Each number is 50 + 10 x the weight over its row's rms, rounded and kept within 0 to 99. Layers, rows and columns count from 0. The size before them is the row's rms in percent of the matrix's.

# layer 2 attention query, 64x64, rms 0.225, rows 0-63, columns 0-31
134:51 61 42 43 53 54 35 81 40 44 52 78 60 47 59 62 47 31 42 56 52 51 54 61 45 39 48 37 45 48 43 55
131:74 40 54 48 36 52 69 30 47 54 51 29 45 50 40 49 52 48 53 47 27 39 51 36 53 38 61 74 47 52 60 49
111:62 35 55 63 54 41 58 38 40 43 57 46 35 51 45 51 53 42 62 49 51 50 34 41 61 45 67 74 47 53 59 32
127:37 38 35 40 56 41 37 61 43 62 33 40 58 42 51 65 39 38 58 49 38 46 56 58 63 60 46 50 65 50 37 56
139:51 56 64 56 43 52 30 70 59 60 44 51 39 24 59 60 57 41 46 47 44 57 64 54 47 48 59 59 49 67 47 53
118:40 53 48 56 42 67 43 74 34 52 41 50 57 52 45 60 48 54 32 54 63 41 44 38 35 57 63 61 67 60 46 63
098:55 36 47 56 36 30 39 55 58 45 38 51 35 48 35 39 26 47 44 47 58 42 56 53 61 51 69 60 32 47 41 66
125:40 48 66 57 50 60 62 53 59 62 44 59 51 41 50 64 59 40 48 53 52 49 55 48 37 47 50 51 72 58 50 33
086:40 51 31 37 47 52 36 57 36 43 59 54 33 57 58 54 36 44 49 69 56 46 54 34 47 40 65 45 56 51 65 54
090:30 33 53 47 42 54 53 43 40 57 45 65 57 44 69 57 43 71 42 57 45 53 45 51 43 48 41 46 33 34 45 58
145:27 47 53 45 46 32 48 53 49 65 32 41 57 58 53 48 38 40 52 52 34 48 43 50 47 53 58 70 52 50 49 58
120:61 57 61 57 44 56 49 49 54 46 64 65 44 42 57 54 57 57 42 65 60 48 67 54 50 43 58 49 42 53 46 59
106:60 66 49 47 50 55 64 35 53 47 45 68 34 51 51 43 40 31 54 48 59 44 45 47 54 77 44 47 41 45 49 61
099:48 34 53 57 67 63 42 51 45 40 42 52 66 53 57 63 45 53 64 47 56 62 39 55 39 34 75 56 73 37 45 49
126:28 67 38 51 48 36 46 30 47 59 19 49 52 55 58 37 50 31 51 47 45 49 45 59 44 60 45 61 65 39 58 58
106:34 53 50 57 53 44 69 54 40 49 58 41 44 48 62 55 54 85 45 44 64 34 48 53 48 51 63 68 31 50 54 57
118:76 55 63 43 37 48 56 51 47 76 48 60 76 57 27 62 30 52 57 58 52 41 52 62 62 39 49 49 51 49 58 48
095:37 67 56 48 58 56 50 43 49 47 55 30 48 54 37 38 42 51 71 54 59 59 56 50 62 72 47 55 43 48 32 63
129:41 38 64 46 53 56 55 67 38 56 47 51 58 49 51 34 39 52 56 53 42 39 33 53 68 35 23 34 56 38 63 44
120:49 57 41 46 35 46 47 42 31 56 33 49 58 49 50 52 15 40 59 56 37 47 43 49 49 48 52 41 57 49 61 60
121:38 57 50 49 44 51 66 55 54 39 67 72 43 63 61 39 51 41 43 43 39 68 59 56 41 72 30 51 34 49 42 52
116:36 45 47 42 32 38 37 53 51 60 47 34 54 37 50 56 24 54 47 49 25 43 61 51 56 40 53 80 61 52 47 44
124:37 36 37 39 48 48 57 43 52 52 63 43 58 58 64 55 68 41 65 51 59 42 48 47 32 62 37 35 65 44 62 39
117:51 37 44 59 43 27 30 54 35 57 36 30 47 55 55 25 35 58 55 59 58 61 62 56 67 52 37 47 48 63 56 35
127:22 58 55 43 61 29 38 54 63 42 46 37 60 43 40 38 45 54 45 41 54 66 39 63 41 63 57 46 62 30 46 31
111:44 43 32 62 57 58 48 37 71 38 63 53 48 45 64 39 45 63 58 37 51 68 68 60 45 51 27 41 60 36 39 40
108:67 62 46 46 52 53 53 55 50 44 51 41 55 46 53 61 46 56 29 38 58 43 51 54 45 47 48 28 52 38 48 42
122:71 49 48 44 39 47 54 44 50 65 52 61 63 44 54 48 37 52 48 35 49 43 59 48 43 36 51 35 28 52 40 47
101:50 56 43 52 55 25 50 52 49 49 40 45 42 46 53 53 38 50 33 49 56 49 46 52 45 48 42 06 49 56 39 43
101:45 33 69 45 52 66 65 49 53 43 50 39 42 33 55 44 57 43 59 51 61 43 61 58 55 56 53 61 54 61 45 55
112:62 42 53 47 50 71 64 42 41 45 48 57 50 54 32 55 39 54 72 49 55 47 43 58 70 36 50 37 55 47 37 55
098:52 63 54 59 44 52 42 62 52 47 39 66 45 64 49 33 59 52 68 42 55 44 64 66 40 51 56 54 46 46 45 38
137:55 46 46 39 43 35 59 45 41 70 47 53 83 68 38 57 33 47 58 56 58 31 33 37 53 49 46 26 40 50 64 54
104:57 48 45 43 52 34 62 42 43 68 41 44 81 64 39 54 37 51 55 54 60 34 33 38 47 44 39 34 43 42 64 49
140:56 50 48 43 51 33 64 44 47 71 45 47 81 64 38 54 39 49 56 56 58 38 34 40 51 46 38 36 43 48 59 48
143:57 49 50 43 53 34 65 42 45 69 46 46 79 66 38 53 39 50 55 54 59 39 33 40 51 46 39 34 44 47 59 47
122:45 49 53 56 47 64 54 57 58 32 69 53 16 38 62 52 64 54 40 49 27 68 59 55 55 52 66 53 58 61 31 46
076:47 62 58 51 45 57 53 54 64 39 53 53 43 34 60 40 62 23 56 37 44 53 60 57 53 43 78 61 61 67 43 47
042:52 68 70 49 60 47 46 43 58 59 62 66 45 21 43 54 55 62 45 46 42 50 52 46 67 47 56 57 38 61 61 62
041:47 40 22 41 42 46 55 39 42 57 52 57 55 48 51 42 56 44 49 68 63 52 60 47 42 64 55 52 56 60 51 50
127:50 48 54 43 45 36 68 46 51 65 56 51 79 75 35 54 42 42 63 56 58 40 33 42 58 47 53 27 41 63 62 44
123:58 48 45 44 46 34 65 46 45 71 45 47 81 67 39 55 36 47 60 59 61 37 35 40 52 46 42 35 40 52 64 49
062:40 54 56 56 48 65 39 65 60 34 59 56 16 37 61 47 63 53 46 46 44 65 70 59 48 55 59 64 55 59 39 52
060:44 49 56 39 57 31 71 58 54 63 57 51 63 60 40 54 51 50 52 51 47 51 37 44 46 49 36 39 49 52 40 43
160:53 49 54 42 54 37 70 44 48 68 54 51 74 67 38 54 46 50 54 53 57 43 33 39 51 45 41 32 45 50 56 43
049:57 54 70 69 64 58 38 27 60 57 36 51 55 42 49 50 60 61 58 47 67 50 39 54 45 52 52 81 45 43 51 51
063:48 66 43 57 48 53 28 40 55 53 29 51 49 24 49 43 43 47 51 46 77 41 49 54 43 56 46 59 42 38 73 66
050:71 51 38 39 31 45 68 61 47 39 66 50 53 67 48 36 43 45 53 62 36 52 51 34 49 54 60 36 64 53 51 47
066:43 37 46 55 47 38 75 57 57 42 45 49 49 65 50 49 55 52 55 46 37 54 52 61 48 45 41 42 57 49 17 34
036:57 40 62 41 58 43 42 68 45 37 53 44 43 56 61 52 34 56 66 47 52 48 48 61 61 45 25 38 64 45 26 45
080:44 42 29 42 57 50 55 66 44 57 62 59 26 58 47 56 43 58 42 54 42 44 43 43 53 58 31 39 53 36 39 53
061:62 42 51 37 53 53 38 59 58 41 58 37 39 61 62 49 55 53 52 48 59 45 38 43 56 59 48 32 65 49 22 43
040:55 53 45 37 52 49 60 73 53 43 58 56 18 38 62 50 40 45 52 41 46 44 53 52 64 50 41 32 62 42 38 53
042:27 57 40 52 39 56 67 49 54 58 40 56 52 42 53 66 67 37 45 30 49 49 57 53 47 40 54 44 35 54 39 43
050:70 68 41 40 32 55 46 47 39 49 42 61 68 45 51 55 43 51 58 50 52 37 55 40 49 39 49 25 45 46 76 53
026:61 62 55 55 40 53 39 30 60 44 41 45 67 57 42 37 63 44 39 50 59 46 44 43 42 56 60 30 48 49 64 52
047:50 58 55 54 36 51 32 43 53 43 36 37 72 48 53 41 53 31 59 43 78 50 49 54 42 51 58 55 51 58 50 52
054:43 62 36 56 38 53 58 54 56 51 47 51 44 51 54 45 58 24 51 37 64 45 40 41 40 61 61 60 49 45 30 52
043:44 46 82 68 63 38 56 38 56 42 44 45 53 49 50 41 51 47 60 47 59 60 44 66 54 57 50 75 55 58 31 48
048:61 69 50 44 34 44 58 75 61 48 66 49 45 49 47 50 47 47 49 37 37 48 44 35 59 43 55 42 46 50 40 54
055:40 46 42 53 49 61 31 68 47 39 42 31 38 52 51 40 30 31 53 47 65 50 46 58 40 54 39 60 57 33 60 60
055:43 42 46 59 45 45 53 63 34 42 38 48 61 68 46 51 26 48 72 52 52 50 44 61 41 45 25 61 52 39 38 47
053:32 61 70 59 64 59 47 34 65 56 44 53 38 27 49 51 65 40 32 34 58 51 50 55 57 55 55 52 34 46 60 62
060:54 51 46 44 56 46 11 71 63 53 55 30 42 33 52 49 41 65 55 49 54 49 47 52 53 45 52 73 52 55 46 58